{"n_kv_head": 2, "vocab_size": 8192, "norm_place": "pre", "tie_embeddings": true, "init": "uniform", "init_std_down": 0.0, "weight_decay": 0.032}
Each number is 128 + 24 x the weight over its row's rms, rounded and kept within 0 to 255. Layers, rows and columns count from 0. Numbers have three digits each. The size before them is the row's rms in percent of the matrix's.

# o: layer 10 attention output (transposed), 256x256, rms 0.107, rows 148-172, columns 128-255
# v: layer 10 attention value, 256x256, rms 0.137, rows 149-172, columns 128-255
o148 098:136108147165145081137139108157109143158107105131187123120124147127129129102136131115144110142116136118145107170157147122174141135120144136154124142071141135096123112099121128110129094134119148130117154161142127142140115134125111128130120114137133135152106123108104122137135122150155138126113109127145120132128128114080090166134144115093163127139126101175092158088163100123166120114114
v149 096:128149122089130151196168155132126114126111119126127099173116162153184130121142090115137141139119118156107131139145124120143129132114118146129096105120142118131191108116119129099171088162152122157169129147094126129139192130138095138107135111166067125104159134133126091138154148153108120156114095116123122165076115154127130129158127142135148105088126132131099179142129123138121143132128
o149 100:124121141121101097117123126177140073174130179128156106146123105113076105137125109121109146153113098102172161108135143136153123131117147141090119173106118099124133124125163090127124107166101110101163134134144103179153082129099159109106138118131102093150163168104174129135147132136115118113135143117121146136157170110130148127127131126138139105144128100170148124148145165098122134132107
v150 104:109077102132139106139122148131121130134118135107119125108117143151121090090151140131136128139159128152098112120114149106138117104111163139102117071143117113175107161142135104122127077137078087129115138154168154106126136130124103092127142118101087113157104147131146105105104109093102134116154136113099113122143118128129150087143100101147108147108107062101144117091127129109160119107088
o150 102:149203143140120169131113127099157104152123127096116161128143148123121169124130145126077141098132112134125129127157146099094112175155081119121116127154134125124111131157082149118127163090108075140119113084129119137099079123133160127143108186123135174108153130123148140155135146151129111158093143164115100136135111162131167127102126094141130152132107144154143117120103166144136100097119
v151 100:094141117195129168107121163139129131146097128135153123133124103164090113143155106137166124175179147122084160152166155142153140133098141109108150162107156169115094143137145120155098138138108136113148112147123082155145125141134158103153147112103097130151127149091144156161138160185121095106121133108145116130135122141133093144100143121119118138114180087128134073153178106094164142135168
o151 101:135152108107178143167153090173096085113148118130133137097126130098094201106118148147145120144069126151131067122094126095118152137093152138136150126146151120132118069133143151139152115179146112164102094128128150144155112153126109139138142149099195144104155124143124150126070096125103174180105107113136154133116139151147096138160144100132121161117128169147103105135154183167143136114122
v152 103:132124107120091141137136134105160139147166132166106096111140118116150136145143126125127154088092126121093124124143097142148110139140121150119134120131135152140102144104135151168139099085141128115165124109154090122139153154123119089141170131160158121130136151132170123084101167126163133128108133124163117131112138133159086097156102111111173121132109131160147125127071144129146068137133
o152 108:152118112111109134141128052085138145123104144116157132177128141136126107136136143093114124109148113141132133137151137156143134124143110135100147111123127158104111150131159075104121104157112160108114163165126173112109125150150138144167101135098119094130138151134133139146107126111129177126149173147092120140145140119106141160136101126112122147133142160156121150117133104126142133113135
v153 110:116120170138144126166182133100167129123122089130102115144142167126189148097158124126111111138104120122135116122132119117111140116116147129137091128156107145126120075150139087115090093123155144113102138154110149164139169102160145117111111137130176122124165189117148151155150067137123073114085119137143119135147111113092144152131134087119117127167108160127125122078149093134096125133124
o153 110:117125125141091143087121170123151158130126166159100152157170135100138164114121150154132135134123132149149117100112148095133123158136147152088133157106119113102115121069107133160148116151126101171157101136105114138119119137124118131118093101146099094189108129122145161122146090128109142114160091118148100163129097142132128081126151143148162153102063158136164131082118150176144131150157
v154 106:049145092150117160149107089140118132057108144087148148115106131129117150136164120144103130145128116100098128124094126173115165150111168137146145145142146137139131137131135128117127139054116155129100123086124142135092077115110130094096128139087145151140109077122121154132134159160150136130131120134149135150165119139122148153128108121142119174121151085117128101159095128176135166182137
o154 107:170108117131131113104112150157145083081140133101154147112175152125114077146115119123156156143128125137149120111164168143143126097085145102159109128127130127097137131141143145113103154141123160130115145162075109110141162188094164154138098113120125161124108155118147168103097166121125102131155130075105138139112122167119096132109127084140115116121127117126109127111180121113143106121133
v155 108:145079074119134076134115171127122165127135127140116112119130177112115137149132103078132163142133125130148115143117149107124098105137105158116091136098147096161118100097118136141123115128108157128121152105134144132143172113125122148150092053125143189118151154138131113126155114175135119126113170140166161127108113134114155125097121136152112140153113129160127144079168166112112137123107
o155 109:116170138112116160101129135104117091131133160128146097151143109136146122146116156122116139125118105122067144152118139138098094140101111094104074134134150126128144143139111160136149172117105130148138156137140133115160141154133144165146173131101117117110088128154108138174143155120124110082146073139144142197169114118116109147105163127087148097133149112137139105121108110153131159133172
v156 110:140159101141146146131107181157121132150150114090140130090137156120118133168125113148084147117107136124101128091118135152108176146172104134070124131148100121158103160110115114119064075139095108096105095097113117133144107103150118142135124120101122131103141135133140083117136115144137154129131164124120127148135159145072131134118116167105117112134094139122131134162097120137130145129108
o156 114:112116098123105187115134149116160171098078079115168138132154088088141139100122117089106095152181119159147142155115159110121144172080134118126165066086142102127145117130168132135100128115072136112101144111135132156109124156125129097138163119121125146156136136131136129144134142132101116120099097132133145142116104090157111151135145134120121112102102117132150126103187111160170108096137
v157 108:069128107105176159133136149087178139117115118120135120171096127169106111136153130114099126143107124127102106122135159108130148141122122134103146131182109182185125108143120066132128100168099128085130089126137118093130140121126111184118130152126150115135103129132123124151126103155146139082113092123140109155103128128111152113140174166145135142111141147158140156077141177115096166128167
o157 108:177131112153116119141137163123124110078146174107100133128139136119136076147121127108132162147152115121125116143127173125109157158090114099090090117166138062114136134117122132142113123135120120165090159127120131212140116087124097161124122110122126109106147109139133147143122125109118139128117115143136130127164112102087097105127082128132122118156072162128150117151168132148099099107112
v158 108:177118140128145173158093107164116141130152109107121124127156093147113102098121114121111136146127118163123168172141147115143153101116182149117116158135126130139131130124145147114147122122130087134166127117112174081120185090106130150114159103112123120097142091113096139151123141111085139109103088080168125090105143110128130070143114157158111108162126095117102167097165186155134106108164
o158 110:131109151157142094082145181113110147114113124118087117131109164158149137130145112115138112101091135171118138138121087145128124124141122130110145108135128120133108094152139139120148114150148096149141096127121123153164106115101119131131133153153120193142104151115125098124124131135125120118102122180171159127109068129166090130119148129129168137104131100180150121102111105110111139136131
v159 105:090136115141145101110124128179067147147158133099100140142105137133180128128110125137122117096085090116181126158153108147085117119153151123122113134121127109169144124109133143120173107084131103138115140108085147142129113123155106178118104122164128121155103132134102140096131129136129098140156169156152142150146161078148189138156135118121104093124119161126168151149116144146088099121122
o159 109:099095121158114114131131097127136122145098165110127115144136108185135133129103149117102108111083154114142094142127092130133146139087136086147131131091100151114149132143067182126068166109112135102134156138120114152129145170123162128101133125108088129140149103097181071091105120140128093115105116106137155119143151152115141125071082132167102112169149078107161122078137160110132139154145
v160 109:140126146139121045138106147125124136168168130097133130093117124092138132134100153138177160138127138110136063126124126129158129117151109117146118155159128122093124143184128114119117148104085169097066122157124171142105104142101132143110095136169113137125117157104146115129145142141130136118143090144146075101096145156134153156116137169140135090127128124140166083146079123117110121150130
o160 115:113122142109084168120117176130154120108159128153128105129112137159116130071108176091088152167142133131146160152112140153131123111134139095124124143147145159134137132128076126162122122133127152130175123127094090116099136165096161163161136172119110125126116105141132144137145113102135101127119190101131133148149115113130124144129117130121148153175131137113074136148123149140178122096097
v161 097:098152149101173132114105070100123124133163101175152141119160131184163125136138174155110122152118123141117122150154138092123107115149127095138130165146066102144130119162131158084169097100153124114143147142089097157092123158134176139132108127175080115142119096122148148155159110121129082099144092104163082126110128069138121132119083105145127143115108156132127111171147087110187128139116
o161 098:168122142101107118139134146158132117129147184114101141112111152090107143118139070098100135108164180111127111115083158111134135151130099113089114159126145162154107180137094127131089143102134132149146142122072125134150105123094094140148159154134132115154127100084141099116122119105119142121174138124103161124121120148114145087091143130139100147111123111139189118124152134139088110164133
v162 106:124155142155131095140143092163138142146116129154151153105118127115132121130097147111163118130149085110120127109116118146135122130143135119107172141174122135117106140125118123094145107097184133121161111156116099138124155142109134110111151129123134106114104115143107127176134127131139143149116120138118134137132094132120184130129116131127107121126178123119159143123090112102132095113121
o162 110:153104133141112126103122135151091095143111115137110130134110102135105144145166134104165154109121149160125108165133155113120131085134152119124091129133125172113118140114193159143181104144142080115138110109110139155113108114131150107081141141140085154171115125082138124114087091126107161109122169121135161138127170136089113110117158145155188101143105139124095121113113132121100185156115
v163 103:082093115156161105080093085134124100119102125130138107149120114109130116118147108093165109061127130096110099132104164159132132153136147124101131165107158112097130123174133110145126147100106138158163147124157121161115121140126122117099078142095148095126097124131120115148147132174126150106079130125156113137140111104134103148110136117144124150130138145142118161101143091123161102135153
o163 103:132132124129136118114119136140139149140122155112118159119105142138101159146141102134122124137126129135130142159138117132125133126106107143109106125126143145132087169137159118171116082158104066123126128151119164104116111144117124124146142121134186181099155137124115139120124131128094114076114123124077103121166125120162112140150114134092104191113115131153161157138146119117165156139107
v164 100:134106123092114097094146142112137130127104174114136169100138143132189125144100097137145114116134138120100138140115114131177113131121125097138138117147116157160111143092172122133146113166105132128136099117145114133118103095136118111104145123122177162132122109126194147133089149121114198159146121111113076142104114170087126098102092123182148095114121114109144137102136145112119134134150
o164 106:128103081185143123169099113143134091090141098113121118167129110102093168098171133086095127126096120159157149155122111148121165130107122125121147118115135128169167097162138098132105130114163092133078129143160146183149128123182130134132143152162086148127141135144158131135121140153115088153122116166102090135114107098149155127114179170114161121140099106133132160095141133125132113113105
v165 101:192111138091136104186132143125077140140140095122131122163143135138136136158136104138100149109128148134154115120082110114067139118147123106063089153133120080096128110111109120162164112126153084087130117124145138133120127092115138136100161113124132190091121155139130159124105092144120107158170108103127153135133130121142129168147111113136165092129131120142190146139120125131142113148131
o165 101:120118148162126128133137120131128181144112151077124114099120115132102172076142170097103104110163142095142161144118156155159096118145158129131140126087137157095106111153118135097125144134135151121118096122172136164145130114124109145122139153093097119124156147146135136089127157109171164082167149095163131135126158103138149105109145157125086174128132124076114115132103141117147127110147
v166 093:128114099114127130104155087094151154111161113167111151128157101095138124129149109106095121078149109151104142133137152095174151139122141115168141049127122099173093138140119131113177123165116120135141113131107139151120121084103162140122133147131100132179120155105153131126121144123153128191086135102165114153102108124167116111109160111094112107056108181116121126131107181168120143152144
o166 096:144168113171101150163145132139162103111136148122099168119153128108112114107105121100142106097139108117135165139123086117136177080129104096077135111138124098105142113138134112107107144136133119162136092112139110148134127157145145151126130106113105132157133130137113124129127158169104100118097086133136108114120159147154134115123141151153132161113135074139162137105157109142121063151165
v167 102:112170154107135144096153136104138185109189100116126111155176144133121145145118110128168114135119116156121108115106136130115135149115100138160092113152168099129117135137132146114146132114111126113153162099101149110134172146149172150141139182112118146136132112122119082145136063121128113137096143149093124109149150103162149160161087125093122096114188138120111119137111128127110109106110
o167 105:100124122129089162102112167114159158129137145152145127102132127130117118117146157106102124129134090123150067121137132108152085149152131117108129128115082113141142124126171140132122109153159132108123111107124155138165090117141099137122101129104134186132101135111121097129178156102118187108130109128126157139077175089142126123128130111104146104213113130130172130115124101063138102146176
v168 103:111130100125133106147180154131082105150120119082144094196114157152156133129121149144167080130121124101123163094121139125129168138141130077140120101113118153151077111113111147130129149112144162101124152111182143139134130114167144121128135138132162138140171063144128094140115156147127111143121128139121125112078130128151156092151095095109093115119102152126128128137108082106123073138147
o168 104:136151089106102107123061152131079124137118137137138119124094095156137112122144101132130142131140127147138109108158143150115114120137154147135155099148154096144167136126120148098125149177158122109123145128162101118145144166107057092146102129133107144140114112093120116131149120142112206114123102120083129126161165165101128141093128138125145123131177131096155127130137111145144111131111
v169 107:111153143130131103131133150157120141136126103139138162175087147114065126140150166120093122160120115101077112120129100089108136121093130112119125124165081124154178088111123150185144134073140140155113167128130157114118125114115104122122095114147108161146184131142167133119097099085105103146108166116149135144122144117162160155154088155130125120153145151122147129167126119149127163119107
o169 103:121119133144124092097140121137145111147137105138177154154126103152180172104134114097156097132154182124156139088148128151140092125146133130130119128092124209123104131118093099115165127157146133149127128156137102130101077131136169112109130121117111133124095136123103109130124151065154180156157157104145147132117097138083152130109164152186101067125112118122167128121116122134129122137131
v170 113:130144086122157125115120104126129124148189121152152107104119105115075138135131121094186094106156113117098147162099122154118102112134124130130153130117114100092127139147122139088101165150143132125102138122136140109131123156096082120155153123126093141099102115131131117114134114137145124133090143131117153159172096151105131147104139139107122139124142148131179150095093134081119127131134
o170 112:147099215151100184121114148116100138169129116130129105171107055125146097111123129147116120130115127110141162119117128144161128102109109092143123144136128194170143154129117155146098110120180099124086141143108130151106130092128151143139150130128175122156119127146082112101166144163125156144156169137117084123128133115181116144112112139127138118127163135136082101124151120141189148097134
v171 093:086173080125121115083109172163151127102146118172144115171131119144114121106104173154108113140125158118088100114106101154149112111145142116140107128105125157139093114138126148087129152133091107097078109120186144122121137096079098135138139126143096152120158122133128148132147102149112068147105116107116104072129132157139178131121147122101176145132124138126167117150125158157110146158129
o171 098:182096115155129124092137125092100071107133104141121163119117081149123132109129111122138149117112118152121129108127086130174108123122176122109130087115158138157169099143109116149089165152133164115114099136136150146146095165143107168116139118117134124121149128139135117108125100135167139132129131079121143101136058150096141156167141153148121130143133172149129100104050109153150087122145
v172 105:123103105172116120121129151150135135135085166138140124130114185097123150122078137098116181166139103132141153103113163133170122175131096106174138117119170141113127108146100116120118112180117138157141142126065131119114133140113167098118128151153111120095105102120167144155124126120114178061108139181138115183096169085135126118148155127128163105180121103122145107121113140098115109157155
o172 110:096150142120096152158115156121123126089167135130164132107134114114133162136157190148161152126099130168165104124122137108129129153089164113143142107126089138188123144108120096151124115137152116136167157104101082116125079128140126115112168102119157136132126117118136096166130160153155121117172078167130154107118154135079110140128115099114114136126096176158147148140073131138090143140101